python train.py --num_hidden_layers=13 --hidden_size=160 --num_attention_heads=10 --num_key_value_heads=10 --head_dim=32 --intermediate_size=512 --vocab_size=4096 --hidden_act="relu" --norm="layernorm" --norm_place="pre" --norm_eps=1e-05 --positions="rope" --rope_theta=10000.0 --rope_fraction=0.5 --qk_norm=false --attn_scale=0.177 --bias="none" --tie_word_embeddings=false --parallel_block=true --init="normal" --init_std_qkv=0.0363 --init_std_o=0.0257 --init_std_up=0.0363 --init_std_down=0.0 --optimizer="soap_variant" --learning_rate=0.00633 --lr_mult_o=0.812 --lr_mult_up=1.36 --beta1=0.95 --beta2=0.95 --lr_head=0.0066 --warmup_steps=200 --schedule="cos" --final_lr_fraction=0.1 --batch_tokens=32768 --max_seq_len=512 --doc_mask=false --train_tokens=138100000 --max_steps=4215 --dataset="wikipedia_en"
Each number is 128 + 32 x the weight over its row's rms, rounded and kept within 0 to 255. Layers, rows and columns count from 0. Numbers have three digits each. The size before them is the row's rms in percent of the matrix's.

# down: layer 3 MLP down (transposed), 512x160, rms 0.193, rows 99-248, columns 40-79
# up: layer 3 MLP up, 512x160, rms 0.255, rows 100-249, columns 40-79
down99 096:099178139104148089123107147098075142076108114090102095130092123102115100120188156074095074148128150179173164137147158118
up100 096:090092085075165091060177148151125154200079095130146180099127114154170159122154129086150129114129121097135131148150125090
down100 098:167138106153116130062090094129109122183092127170187110137134152116136133165138111135099120098099068120125149132142179111
up101 101:084084093160139100120084136147102084115142084168097120146120080124062128158161071143136131145108110065110087156115169079
down101 104:087122127211128146092156100136071130152102089156116090162171130169103124156114156157114155097177128057118104116063099133
up102 095:181111131133101130068204193167137158149141110081120166138089150086159106133139098120127160127099158141149231070173141125
down102 085:090209143167092150121108106132100132046145140130109112106111168148065121127115144151126115108115110075146132085133183130
up103 106:167145061100100134122157088157132108154171143135149118170088075122167152047131146031107161096190121177121136087074100136
down103 106:117102107130117079141129112130161122091150117194108181134091141098162116131163142112123176049150135124141151134123155103
up104 105:151135144088172101146145174070145182186169172092091151126066125141123151071155066064132191144119120148112110146158132120
down104 091:074181140196123145168112173090062131058082163138134108118139133161122111074083167111122112136134159137145172115118145116
up105 096:074215154135152160152126147123182172146120115128130136124123161103147119148100106099054107121097097137165162092138079180
down105 083:123133183175134119144113073163116098187115052133083174126060101148197120172110088118144158115129128080142136140145118141
up106 095:066095170150078152117179136225090173095119146086109117084145176096169102101097106124096123128058134141120150122209166080
down106 095:123134154077211120112137190123125151124100157171141143100189132146185200109223206121171156136082133138114097130073081159
up107 104:085134147196077138133139146090093124104110111083060158164088112190155085097108107199116144115124124132183171129110072129
down107 100:144104118102194145147083118069151113160092139123108116106165157118143131099113137147126105154159118145075164105130093105
up108 095:118164115158073109088111123117061150187134121122177107149134113140099096098173153099197163157166070147078191148139123117
down108 098:124124119147167143182131146137179135104144151131111101154116141133129117130063121126093104141151122142113028143103068140
up109 096:149093111090127200077153163116160109179105084091088088133165105204116126090138146140106122140174167139154112127086129148
down109 094:100185093139170124090109138151183153162116119111137162090130185085121137153170178125153164164131137144075110148133051104
up110 080:152115099177114160116205109111139128150106148090096165143173114093154148133159072165071138101048121120159133151097125192
down110 077:138103129073181098136128111164205074130073141159147099105122125142159192145065136106143105116112193091122148158132148102
up111 095:154136142155124115132121125164088187150124121169123095144105132155130137162157133099155138152115106131116157148113117160
down111 095:212130130116134122079128175126054116091140141097081173133130128168120078178133146130088138106097115080083114138160172147
up112 092:101127108112167135119095119095107194097143088149134173090102143133146101141084125112111119131194075161128157141067148132
down112 082:177074100124116145096113085128150154130070091137072135148164088148107122154124132113149108094157115089129143155164164167
up113 103:133128104129076072149173093194152124075133154146118088115116131157176133123124130090089112088082159171181136142196116117
down113 097:149186111171132110237138123106083136157163094120144149151111127117104197122096149111167124167136148112103104146096147103
up114 108:150136113103122145116115077166130131137135075182139136093131124100132157145155157100104124176159177086115188178105105162
down114 112:102106150119137181114121040108082133087106082164164136102100087152128129086102138145143098157061148130066130106116100138
up115 105:131110126123144148112091161170117173157134095131101118166137114100133101135127139144086168119121050134093177102131150155
down115 100:154164081127091182124108079133117106126118127044151115047110183196187170088141118106100148090152117167139180142167097163
up116 088:096142235094136134109169108108125169113135150111176121157122134147160135071167193132125171074083092146144095156119146139
down116 084:118187072137129193079168068150118124169074134144142149137157137078193179108128073108131129111179208081119140134087131145
up117 093:110137057078091123139194111116098092101093141127114156131125115152127138121072126126083158096062111139151150123204070111
down117 094:093137123147127170123129089107122128159117049134150096115122059140106160164128206122117123164163137107123157138114111151
up118 100:186141179137133148114117152135108199155159143134125134170110141081072158092167133112122120127089157162116147132120190144
down118 099:116062158076171091144162135124145187074101142109156135151145165157116132118199132178127118120129157126101137097187132103
up119 110:125093089157143122049148142159143102096170136126100113200126102155125096137118117171121123118092143189140123110091173104
down119 108:102134156173158108122153153116068089149126083141114154118104126140133157145086066156166101130129165153087155178113067094
up120 100:142126190161096118128155110139162165136111149136138200170078161126099154181143199111092108075164168132131166146097160157
down120 096:168146146119170111143099139131153063105128148111106086114118151150151114079134119147113146101161113128136093125052128137
up121 105:180123167130137120172151147120115106125137143126165131144130075132084162172135087135120140082102077114065127120202185128
down121 106:145082129163131146138150105085103136155126089145120152085133137096108174074074161125149105072143175130103106113129165197
up122 088:166137113115144155136142180127111120154125077138123090131117140165218123097125161095071173117142060120118123124162175126
down122 076:128154114115152123125134088140110142065088080078102124140134139088102130165114112149145165098085182141139097110124106114
up123 108:204082188126144130125160096114150120136125195127113122152092133203102163140187085119107091089151114144155194150110163077
down123 100:122048163128184119141148146163161080136164124157120095114093159142109120154140119141053149129162120095131120169105191146
up124 092:130080132104121106134157117133119127131160105145162056093104085179121130153104135103156101123109066147086077179113118186
down124 091:115110153101051121109143118112156093158094104123132082125119086085110137166111137165140135117106118138102101136107142187
up125 096:116116128053164100165109130111115159054119128151128197145119149123135196133123111096115176141075098137174220123137155140
down125 091:162240143133106185142113135126116110154153131112178100121118071117161119113128142166129068121153136153104106153132119155
up126 104:164144173125148099153142113106170140137179104187079159117128098126135099069088143107101173133165149139141107099177118163
down126 098:175120069107096123088131122150141143104045085134128157183157103124129135120093123120166110118091129096103136118120147160
up127 099:143137163135162066160181140214158126138107115152158114153116123146102118158139147162125125170121110121143190179122170140
down127 095:147099134136139147154062169190163151117168110134214096140205159129113172143130080218187109080141157111121118130102229095
up128 106:166109096162113104145113142127151120150088085165150122106128137111157152099132114126169158117100083148090131135143170127
down128 115:076150161055147152209134167093079170161093157136131136111093150093100115108133123089107142084094135192046104133093141121
up129 090:109134120166084113153112145135114185088071082119124117151128090146131111037142205095101126120178113135133110146081156161
down129 088:222096161112151193127117108149131063097094153073080150212117113116115087116118140161144137056146185066140067175115061113
up130 098:043104139127112201096186192140119179143129088147117135095165121126121108110162103158130119122110233165097180152113152163
down130 099:106089122153116132163130141117160111086161112084109077116208154155155098076130162201083167175117118145098101167168096136
up131 105:140123179166149123125075167161140202110067124141099138133098089101119169060108157106101124096144100080177138154088121182
down131 099:131128102216144085096100115105122122187085099116128031137112145137114085153122121148156125096126150129066088137094159156
up132 103:100112108125121095133146071212153130140158099125170095138205095150146130153152097124131166130157129098138108102111162165
down132 114:135154175180078127143123144218133168104104174075128103087165183103105112163111189088128163149101105107145099087100165043
up133 101:136198211142148139111095142174149150143125113137130146128087132116121121177074142106170131117161073169134164135126113102
down133 086:082178122159110145152130153121154159130162096111160157189053198128145159160142061087176125131196093101131071127189121100
up134 106:145183205078148084125129125148068099130159126137099100148102101140165097100098114124155127106144137083148090168058119084
down134 099:074143136156157209100100117187094155144112112128160090112138153134122151147118139130113180158125093143106093103161114133
up135 112:137101131099108156086134114112099174057124133085191160186204154102130123111105142130126094124134153136192114139159074085
down135 102:151134067186177098123179122138119095132099148159160141136157125155150114159142154169109092144145136151142110131141109109
up136 116:070139113160075153147179168128128138154186162171098176135135053041077035099143103103071113121155174171149099136117159108
down136 126:113152131118148226089115151044133107095171127152156103154145084102106084095143167175095100159151140178142160154115077113
up137 111:104162131159059132156136111110128173096134086113112082186148142096098058107072103141120099090150128146128119129118120115
down137 099:134127126085086205190108113106154158153140109129089053140128115119149151171128148094103047121187060103098106167142178070
up138 094:099117177123140150155073172133135085124159120097167102146100110102136130070103112119118189103188126176240096155141116135
down138 086:163070065127136151149139143126128167151138117198075133108180128063108131086158123158140137115079118141123158111082147120
up139 099:120147148157099103117064089106122131163106153125082109151117098150181145149113133156118137088143134105134122143120132137
down139 094:212126165084080100069080108110131043063125134152176057090153159117128106134087135142185151122129079124077165141114149153
up140 096:179138075115143078125177095106132102079125159169157103103120107112109104139136141165142110104131144229190164094137126117
down140 087:135148123176128135131088138109145065153163135132124162132118118085167179085110108076120121133183193110111155065104098182
up141 083:161136099132128122131163162155107086141118126107130137155161157156169145145107091123186122095135129154140203096170118165
down141 073:131111152102154149176138082175172152138178117144149078112176098113154138173191192151181122144155156129119135091150131147
up142 102:133138124146131145152142116159178133107115082149191068125160058111160161118108153144121124165090160156138170178153111135
down142 092:124122132140143119128061099155141107096170171103123174114096151124137173124136104102113100114095092129131155092140213134
up143 094:138122124120108134100070165089128109208101117062131138128161136096080127196125074120189142137150149148090130140133120172
down143 086:124159083153147173103182130160119147188129113102067136127116139133165091101115091175116071159086148165136143114129104155
up144 091:112146173070034137041158111153138112159172091133106150070125112125127089151094105100124136163171120100130119159103134210
down144 101:066066152071178083114162044076116146148153132072131105153155176104156152172069108106039138157161066164138126161036155125
up145 102:161063146097124146088087169162122179128142094091124130115119091122068128130106092134102122167113110153097169124115160128
down145 113:110095135122111135095060176133111187166123096172073160208123113109074156172148056130107163150132125130072167125140095134
up146 107:185104140146132104128137129122173186165112131204063112182109098182179140117128139152115124106129121165160164098095154110
down146 122:110125099101135055114176146107155140143214102170112138128200132104086084153074130079119156159160152182130107107117146123
up147 098:080194078141101163180134178102112150127107105154160108115167109113119136120110118079105144160160167200138150132112086140
down147 106:077109182127196169111152132159063138169122115152115151087180189089085183126115128115099167174163134129123103136113150169
up148 099:142105111087129128178151125131158130115111138081173151132109106167125135125144091102139165142088141182199149159158076126
down148 101:118125111161098136052172073153186058123115104153130154099091162128152127144095155115136146133138108163149140122115094082
up149 096:172135125217144125071126105153172112148082117155160066151161147120172124128167098110125151153078162150082115168208146125
down149 100:164143137135085180072136081125126128103123163129130136086187172117114134150133147111155156103137118075136075144168127168
up150 089:101145116161131098121115187107125075154047161074184127127146138106100159155094111133074118117143147166119088164085152174
down150 096:140171136126137146148180106136185118061095183120130172069121140150082100183140100141090099146174119125153127102090074173
up151 089:193108131131121150158086103129120159141127114158163082137174140109094099184128134102099121117117127129139129116090145122
down151 091:141079096097177144217095145132145171133191113144149065122157134088115131177124066110084109096085090088124115122092075145
up152 104:176103172160143108112123151069130149129117149109095143081117125095137129111100145093132159142086113127117154134115138143
down152 100:077117160098145135090123166146159137091132094109121118072159142113131058134114156068109052135104146078140090156142135141
up153 098:111153109096161124066185187178120128083096125161136135122102154144155108135131202095147098101128188128171134172122124146
down153 098:117075093087145153145098101101127111107153169189144070128093154118151154104109092162080143166147179076132133120126136133
up154 103:122115145088173112146123099122071171115129104078105132159126086125156181098081075109085088106140189156165096111140152169
down154 088:124175142150126138166057091147107090088114169193181096136087113081100133162146080114193085123147118064111132179210164060
up155 101:133027145112166086131052116097154129045151058105124186115153144102096108097135120111156134130175149163120078126077164101
down155 100:129130107131125094198177103168103091068101163080108159109114163137101129140140133155115099162142171170154087190149081118
up156 101:140112206075140118088182176068150187127114160151136135136134144143109133128143143041137159127104115203255197122157075184
down156 097:136088117107111127135169145070098138127145121139144087138150183116100120122178141107156113135097170141146144157109187146
up157 091:103158098108108068139137196097114113120101108111144157151083140149141121186098130160094117180127114145148167133158190172
down157 090:114135094126226087141140193099116092066119138098113094132125036148153121146181108135105094104118098136170135066146149134
up158 105:113057145153083163144094108128164116085118123123162120114160144211134173077106136159058095166170115127123178121128105074
down158 097:140195181127169030160154173113114153126129150123142085160102146086144158129185100187133098132112183142141085099159135106
up159 094:121156139106116177155102115110224119084086050092142146153099111176169087113089124171077149140070168183110127099115116139
down159 090:078143113058132113080149065161145115102087116149099127078141114160162095154123100151156186067101163141172170108137091147
up160 107:111036120142094144137129144068160178107142101133164144129122157177108111158189133109132099135092087125142115123159126109
down160 116:073116110140115129079137127108153128100142130141101149172188137164163104089142117131156156216125154135176116132165061117
up161 087:191126215158108152102128112139117161124132124074111136096072105063139111124076143095143142106107129139143152118134172095
down161 088:156158137145165114136132136086104156116126057221156188147135150099158113102142070110154127138100131241101121120163065125
up162 091:168164079062134151124078125104180121111131125190111185096174108141150194195129067148133146140122092131157148077126105162
down162 100:102163126115158159205182138045119213156140124114161146145098150069149084050137136125117124171167143158163108117134106114
up163 099:074138108175062143133148110111162130092113148083158122123192110112112105179085068154117162153085080102184135167127191085
down163 100:070068156137143136136112158167167156111152118131122100091153089126108061153175121124147139128137111154184129053150093203
up164 114:168108161228119142074095163123129111181125121146089092097088081061090141083165098155108129129075131104139148110064149170
down164 123:169075138144139117083175155104153059133180153164105128160148111146124125175165130127093153118124120067162173141103229116
up165 115:138115139167135124111083141156103094182098143117107120088162111189081082138138068086109131122119140177145102157087176144
down165 111:121059150138159128105183064180084156075135148140157099150107109189100109198160143133145113083108130095153099109126150127
up166 100:100091172140132120060126130105132132185173147087106126114132078132124162148088149151072112129136140118165146105086150142
down166 101:171150134119121141145166077149153141059140132127151107136060172127147162149162102175120153105147149087110099113145070097
up167 097:167098082129142090111126136137154099102113161165103172105163143099150150110167122123080129118175146146096147156145065179
down167 102:130210126122126107090127117132151154123173173129111098132120104142091127142128100107173134152145141141138137100133132103
up168 111:146138136176096095074100128146127115163146156148103147173144123133106102089156120131121136164144174152183103212128154140
down168 114:086140117184097085116088105100167111111159137105046081135163159125117124139140093127109103119126151112111066117162124121
up169 102:137162130111133126152148184113115164066110135090137101106170119187148142093157097126144130103144127145143164103177194094
down169 084:153149141148155145226098106148150118124121144153154116135088138108134163098093213088108097136111138134136093158064106121
up170 089:106111130140057150162147072152108138102158136138126173064162173150136082134126123119093098069098154107081133211106064091
down170 081:081135121151086081092133118157127124161090100155090087125127144123130183118148119074129170105099166134148073053102136125
up171 103:063099139157145115063093125155177129160133135085088158127148116096170144171125112101136126178135157134113134158136148170
down171 098:167102185133137111185110173148165178176144097109092112184097177142104129096130098164100149108131148126156148090127105140
up172 106:113061186185137173148184103138120148130127132113118127121172123131085153138106153183120099103155118155117107150055112149
down172 114:058125107076153092157137136068140144127110111125070115103087094118142100124113078122098158117112178078129132159086148155
up173 095:151057121151128147171178165152120111187155129095106167152123167123118054126083142156056129076106066158120103141138150102
down173 093:132128074144136165168145122150137061107119192138142066084126135184165136185124122145124100087123100112117159067192083145
up174 092:133088082092168129130166095150172103183172136156164099098092100124077155126165136061086143120168082109108125089133090106
down174 086:182112103102149066135064069137134136092088145100121156143191082095095073115158127090171080069098075119145097115158071167
up175 104:127126160130137144107084169120110133130170107124120139102096176126122138158175086131180112101130121166081187146075121156
down175 099:134079126167128121122144098123133082163141108139179137154096147100131124065138150127127126067102108133136141103144126140
up176 099:121149136096107117121116110104140161092155081173145164135163115150165103160178115112138181080177062174126145162104179160
down176 106:180138165149130117168094142152136142089155130165066193142128144146092102115118114144109156162175129073109144136150093183
up177 104:118113134134160138123130132130154095149165103123104130144136134154107070154136131139099145141128119078102152134103199082
down177 102:073090102105142134173055176107128071095177152113145131110119181119123141150122164110127131166103099070101135144125173144
up178 099:111094145176150146158152165176141101168160067131066139147094084093149063128138088147108093151172123212124160126139117140
down178 102:161146125136121145131129138116083168171118148081164133183120089108128164124152143126077113110151126134062153184153099149
up179 103:117076192139136123108142189122186129137166184187137129140122132102128112103096169142113080174107133173116162163101137107
down179 100:151131107128111078145096157125135101158094084104129183113119074130104132123116146124143114085099107108100147127238078170
up180 103:071131113082143126086143160088172112116142093103164125120100060105112148101134092112138117139182115068132195119100132134
down180 106:167134119118121096137139112142103150129124144160098114123162127119182146087118089113120154098217179156101129205079112130
up181 093:121118127105152197085222173089155176112120110103097126135124101138136148109080162117109103079118151084107062198119129188
down181 102:152128174102127088130177110125129132102084099153106091112129177099097141110169171252076164113134094136178082126133124209
up182 096:161156127151115127152145093143205140132087077131072186158100118121081140089128107147112089121169082123192163135157131131
down182 100:087174104141090125174153164195142154174120097080118125119136120157171162107120190153150093129041157110154094113151056126
up183 105:063153156146109092100147124107148111083078147170170140151130128141127143115081144167147133111082108168113202110129211167
down183 103:078085162057107128115109130180139127096152126190115096165187124087102111084105150101158128136074094127112154103097105070
up184 095:129130119095127141143150116134094104165165104137092167122123139177127093142109150120117180115147147162084097098125200090
down184 097:156159139136072129162166133106070151167158137132142172211088149145110139153113165108143158112169097139131136120103138204
up185 104:038181142102116084156093162116111182109135108145134110127115159138140094103164072073131125164158085163215116153174102133
down185 099:088124111063155144134189142125045177121068112158148152062125176110109125119106103094159136122090137108090114133082090113
up186 096:134140153142168144073163147145095116130146113156086149163180111061106112158124111149086093123101116108070125139115144151
down186 092:184143180148130111150191067105147076144133080148126143128150159077107138135064109145170163107153108094113173153158070164
up187 108:115127147064107101125102124048109167072130101136115173109195106095121080098124145149108142130101133114139126178074105137
down187 118:109068138121056144174165116104145167129070147071092099173106127150113074170105139143151146090095122095086122146151084108
up188 106:105065168118167119208169115085081174141184090126163109121100136137135135098109035139169117071145164124140172151107182154
down188 110:145163178137133123184134150185084196078123150112128082096176120114111122131105132094152174088067088081134094138132133082
up189 099:115163169101147178106146103122129100080131156091134135165144134171108097151085148113110084110158133129155115139151159111
down189 092:128109128109083141152120113078112101111139198139107091114075122052098143146092111084164148136147145148113120075081173187
up190 097:166146110126149098136133131135172139129087099126109103170082130142154140114086072067111168164101112125102126155140204127
down190 093:072160146158119131176081135081129121152151073141146099117119113127183095114117165166142135180129126115143108106166088180
up191 092:164144118156128173124137134160119172180125080144142187160217150159147091186148118181128115154071126063173130137135149127
down191 087:119146194106158152096077083117121094159142119146089155184126117128143077160067147128149096094135131156178109121131098086
up192 090:130160129079180167107174146163111117180134093159133153132194105125058124149165101084109110136097142121090135089134080083
down192 099:175123161180127100144111144109111165148133132125117154084162098118142191154102157155113139111123157148152117090084133153
up193 092:181132130159144151146146142114113121124155128095108120145138132085089082117111120089096132106183102085107172099140167139
down193 093:120161109122153138174122113147080136137167102126123134166093088130089103141125132118113092121074097061121103056112115159
up194 103:146079042085129135070182077099104137077114089122127089140102160123158072074112104099187147139124133107115153125160123140
down194 098:196162148133137113097153132114129109096100161125153174125099096058092135082156132132133124177133099132137168093152123058
up195 092:099140100123122142175052107090146135146098114184149115107179148156115150103135162104059142059121171142148152124150084079
down195 098:104129133175144120096128107127138182068121105164070101111104138095112092136218145131125113129144124080162188122182102115
up196 101:128132109122167106105162094094107121129100156126116089140114090149108103089106155184071084107102099111141184064082139095
down196 092:129098188129135093121070094110097143164139150095170146167154152057126085132138148210094105143134148107163130133120135106
up197 105:165130196170168150128174154102169106103104144141097182155117088178134161064091141145117129086152116094102184133083189157
down197 120:105131176131139141141152220100183187146138129209132143106118160113124097110133187168147121132150106109114089136168144124
up198 094:185158137138113120078114101142106153114106126156113122189190125108108139140192176115117083145091111178139149164104114171
down198 095:124164112094152119175155159116121123071124133144124132150141175106139095106088139152094123169153138098060145125061112125
up199 100:105203112109101085138118081061136119120067074148092196144114164136133096141125110122101133062084000095124133127160141108
down199 093:085074091195106119115093137146130160077135183104120118120131116212127093135086150079126147165197111128122105100147170148
up200 088:121059177161126129102106096184142090150109153092116186102078089139115146134159111108141140185060086132113115158073077113
down200 086:114185115085079187185102089203140131109115116083150107093156101159159143146164144133231150133117134126150131126100085110
up201 100:145223170104071135133175081118127171119191084109165094148130154121121110094043164135114125133092180114115131136129116114
down201 093:126158142121138193115106111175132132095146154106132123148139164076099159137096171108103107109110122090087109139109080075
up202 107:136066135135107082151110149116172187065125111099090168130161095129098111119134164098134108133089086114133137129185174127
down202 113:145169106124090167098100124179074151108070101151128124176123100094112141138164101189139078123094141123086157158123107118
up203 106:095139105137065124102123095146122060101067153133099166140115128178147066180121097156078109132121037147070137168162146051
down203 095:135160097181118072117140100149118105131110143175145084062099117122119150099100222102137107142118119172148161107067134126
up204 100:091126115098126122128154147086117098156144126080142129073129098132133099125112085155099087089109149117148152141112173093
down204 099:151108119099187119158175111177147104134086180050136088147128137168120135104109104209174129166123114153151118152188124104
up205 088:123127179088162104146109148132108096167100115137108083118135139116098193082181173130147217116111084107080182111086145159
down205 091:113151074092102065137131123113175066159099138115141110181150149097134177147092149149126121183109164112122139119097155000
up206 091:134089148129105161088120170200134129141118113143114151120172131139150091138087077084094040179157133094127155095153134133
down206 096:113090172168124148073163058104110128127159219107094156073136125174151094167143112074110137174119139172159169153139101142
up207 096:134174112130121105129066138108093074108116116110167140168151091168128166050088070163116156092130154121168136154191155154
down207 106:111135137082154119171133131108071142151160134175121108120154143125154135132175154144113121165150060143086130099090086136
up208 096:111125149151079043120175102124101109128112113170104108093143114139108120136149073117109108114111086161150119155085210080
down208 101:139175139177164097170109060177108070072121143140094127109142154187152134146080142164131134134169152127102144112088135126
up209 106:122127116144139165173158120102169149159153113142105118118206152125084096104095079087089141143122130090162140124075165103
down209 112:160153123071117161103134168158097122140145139131146138166129105131096101102143086193063154100096108081146090120163149134
up210 104:154178121111124107123156150107075074189133138148085099043069120185094089188067140151080112117149140093152155179113139146
down210 104:108115084161118139111157179113157128153109164116136175123123099107183142159130101162144121161171146141136100123139107162
up211 102:127087172083109088137134142118131117131136128180119175085082143117158162129139098069122128105136109139117117095166102130
down211 104:157124159094133121073148158110141080137156106159101129145085210149134121125146125147131139143064117099119093109160101087
up212 092:176105165139141120107103108165143123179148129118102082179128045126145137097124146076127151106147145122160082154120077140
down212 097:128126080078113153135095111075129092118163112160109123054070131178092165140171109180136149134127146118128235103105178127
up213 088:202185134118120131127121146220107143147117156171181121091094110120109185108147159133070160132100103119137141169162137140
down213 087:126099154091143104131154094076075128093126115102136114093177189103129087159118104122166137143130114101037124071114107108
up214 104:107144103181126095195080093127122047187139038128141160139083056180128085104210130103105142135169121160135193087125098104
down214 111:175188120093098115192077141140102113104088139114108063091137116126120061113119109184140140119131192138137123081134171144
up215 088:061103116148093090125142167149114127170157127145153128111121143121149155132094097127071117074135046163131158172155143161
down215 083:122186213144148096155137028142104126133121152135175117086119094135161163121120169109152134101092170157101121052064062138
up216 124:102089144105106146148204151099138100206153162121148114083139144139151120066160115098109114119163100123163162109113131142
down216 119:069084153104172126120152105170107122103096170102116113139163101100139061135140122159117203098120131157085102217178126137
up217 100:068136141114176092117158170107085052085145096149141081150176148126101106077160142134107120112109171156159127145158130102
down217 107:138114110065173145094157144132178075150124107136093180144088117165159122046075068098152172147092181112141131079133153122
up218 094:106132114121127097108091134078108149154125115123189073123098146164162096159133132137076095113176147096191152127086098098
down218 083:158143119099091094054145105119143115094108112111117121158136154138122163145168119043151109129151151156075132147177147124
up219 104:143143130142129139165171175124072141145135144124176129073220099167139120072167061102097137113130114150161122141103083134
down219 101:143196175164144116111211148125150069098157088152081179095140123154106152116083129101153132127191115075105173156103125149
up220 111:120132097132073132098055122172128101067160132122173093146150146142186117173112142121117123113070141140118118162127175096
down220 109:122086139130103046078125098089201130160133086148099170134074111165116086199130075115164094076100125156148156070141155149
up221 093:078102103114089154132140171087129153147173087151191140126154098179137123116141187129111127161121160122132118089057110140
down221 087:178122134138085114175126081161180100138122120129128123099121115117127148097147111171164070068170143126116156143090200135
up222 113:161097165180140111123109115128169121150120125201101150131123135147179131131113091094112125106112139128181165141135150195
down222 108:132099111119125150138094091125093100099129099159106106192125144109103081118165149114101082137117165143114100161152184117
up223 094:153169151175135112120174138131127104139099095079149098080188166183138137148173192148128107124146094149091109179112138090
down223 087:126214147125103113142118155135077104167156115065097126155141181133100198107099147183102128133103096183126062145114174113
up224 102:147140128140132130168086148191172096149089085176118135176083140109115168144133107132099185129097135138185100118175168189
down224 105:177116110099173128114190095164136149139142112136108166110131116047033099170135121151118127132132159141123173067146124116
up225 101:103047107169100124116131206126104128097081148159146148082116112126111101113123026114059119168086166158139105106157135110
down225 097:121100106092172079164134126130201166120136093141115111142180111095174030124141130127116115126088135106132094155110121167
up226 102:108098162101133062102156099142133155119153168160168116095105097103122134107161088097154097135125147107185136155041133138
down226 111:096119152163100115191103137106155095163139161156138083110115192135142121130090105090094108139100156125205141044102163194
up227 107:120124181025117161109198107116104131106144097138138141104144103078103107139066121118114107088197120106160112111120150140
down227 122:057109122151084094149121187126152102133136115141213175122180162139164113141055119122106130153154130127117096150161146122
up228 109:130177127116076138199149140125158091108114101103154112147135153095141097103127080123123141098115154186148114180133148167
down228 095:180090100115114115110147075188122091103095201119137131043140100130123175120175168149145159160111187150073182068172141067
up229 098:137169138163078118094136105154085121114120063105131095148102120146115133063144131202108139114149138178184096153155151079
down229 095:107157148078052155176078178155121150132141096135078089092127095149164157106147108130151128130116115137102135130130149126
up230 094:178091141089140119133145139127186093075206181114093143106113119126140051157079126083107146130091135185190144145182052121
down230 093:178113126046137144112045113120173122110151179150136151161138111132111179131134108131137151075172145083106129150152106120
up231 109:166128136111079097115139124161134109075067121127105114188143138117134120138173150067103173101149078099131128121165147139
down231 109:075087142107118169106062132168114144105075090083144102157142130142153159145138094105159146133133069089100140127162087157
up232 097:109142145085106130151107176061125155091128110126130093162112101119141100077110132145117167057108155159150110104136108137
down232 097:158144193125116137138145141088165081154144127185171132138174150170109099100185133058158114147143145101199104139108116103
up233 113:089130103126152125108128129140092135181143100092110084163162087147160142126184113101070132135125109190126136093149111146
down233 108:092058086088124072112127112071173097115153101073098138150081117170147078136111131131182119156122178173120116086130099133
up234 101:102133125126110131138157127126166150158076139147183099186133179124099124120127068127080092120150126134101114136149132110
down234 093:108163186167132084108070103087115116079123088150174143092163113145125153099113162132154136109187118163087088128133147110
up235 095:123143131110116140107150183159149106137105128081126159132140151195075133121115078093106129129087164098112144136173097076
down235 099:093165117123146086083068063141146130162132163139140106164150084125119079090129142133113173085140126151152140180126114136
up236 109:144106119051140124121129134155147117126128110135153121145166172110151151112064144117151123104053153079157128111119110150
down236 109:145108156150115119076143107119198097163180079137122064117156130135119135100115136219085157119121123113119110188118108139
up237 091:161102132113132080120130139159133163114086133173137090144122061155077116105125142078109125148190140206124162100150159100
down237 095:157121153164112091139124102144164141131128141153163134133138134071125117057143066141080171144145102165089177070191123118
up238 103:134152217106058127132101105105133216157169104173136137135125114154097148073081180133103182117131150119093118120127149098
down238 098:131189168115147155125185080106108149136139102122175141136203087126135160092087126105088140147146091107066210120119114124
up239 087:150177190151142108163098114132055085084109138122183101112139112114121113125129157145169184064124076093146152129141138107
down239 087:117113099171134155168161104111155157119152120163140126143128184122095142121136141096068109183098139142105105100134115149
up240 105:096161142098110108127147166173147107110131096140117128102134131146128132086084122115131140130133155119191069123110143116
down240 099:170107142101142146078146159091150090225135158123125154177178115055120133162110107042096130129121081110102136149116098128
up241 089:098169174187165119106149141098100172150052135087051122117100131146100127165127135166178123087050168113202174142113156106
down241 099:144100108137120076100121116065142124080172139134108090077139038129149114135110128153147143126171131132183158129099102122
up242 096:153069130112063175099148140102133117135151134086152134178151111124122126131161118145149139125106129180188077121067183125
down242 095:134085101085105165068093083116126155086116087097119112100111120125115127139152145103152111117160126158095113135159085159
up243 098:156113151120105163115091173107139163151141106132172112177154112113153137143082144122092179072120135156176130140084161112
down243 095:112103132138096119131116147127153126169197128201098138122129114158125056115175142182150094107107113163118131101085053130
up244 107:114073110144167122176125183112137113159099118150114089074138106125088164111177132106087156096168130112160128118118156130
down244 102:174190087147107124116129169116105120092139144164152098101128171177120118172136122165110077083104136151067170120135102100
up245 091:114118116085108130143139133189074111128197176099158130117116115102122091146107116118153169131125089168076126213133108103
down245 094:169118172079148130130091098105186138092092117112131106120109109188160141170112170128141174128099076109138149125138073120
up246 082:090134098143152099155140166092153171216111140139102147086124159082121109130081120114087148149170122129140118149155117129
down246 083:117135119104129154107140109100042094116168113103182114066107123169113075104158128127152149192163194061149139117130103143
up247 092:116161152080135109101128124114143181119165148140097105146092099155130093136158094121160177145145096129136116149156153160
down247 100:124150123038126108122124116087051134122103157098138157075124175140201091142103153090168104152172129083138097081175100115
up248 091:201110099161138151174116096213133179090084117121118126155139167096117107145101138103122125098146046115097113092124145170
down248 093:138076104076158157188102076132083164128068145098157117167089139109162167150156123087082159126158118115143153073177143160
up249 109:159114157155169123132158121065090106149119116132147090088128108144095166176101148072116094155098104127107164164102112131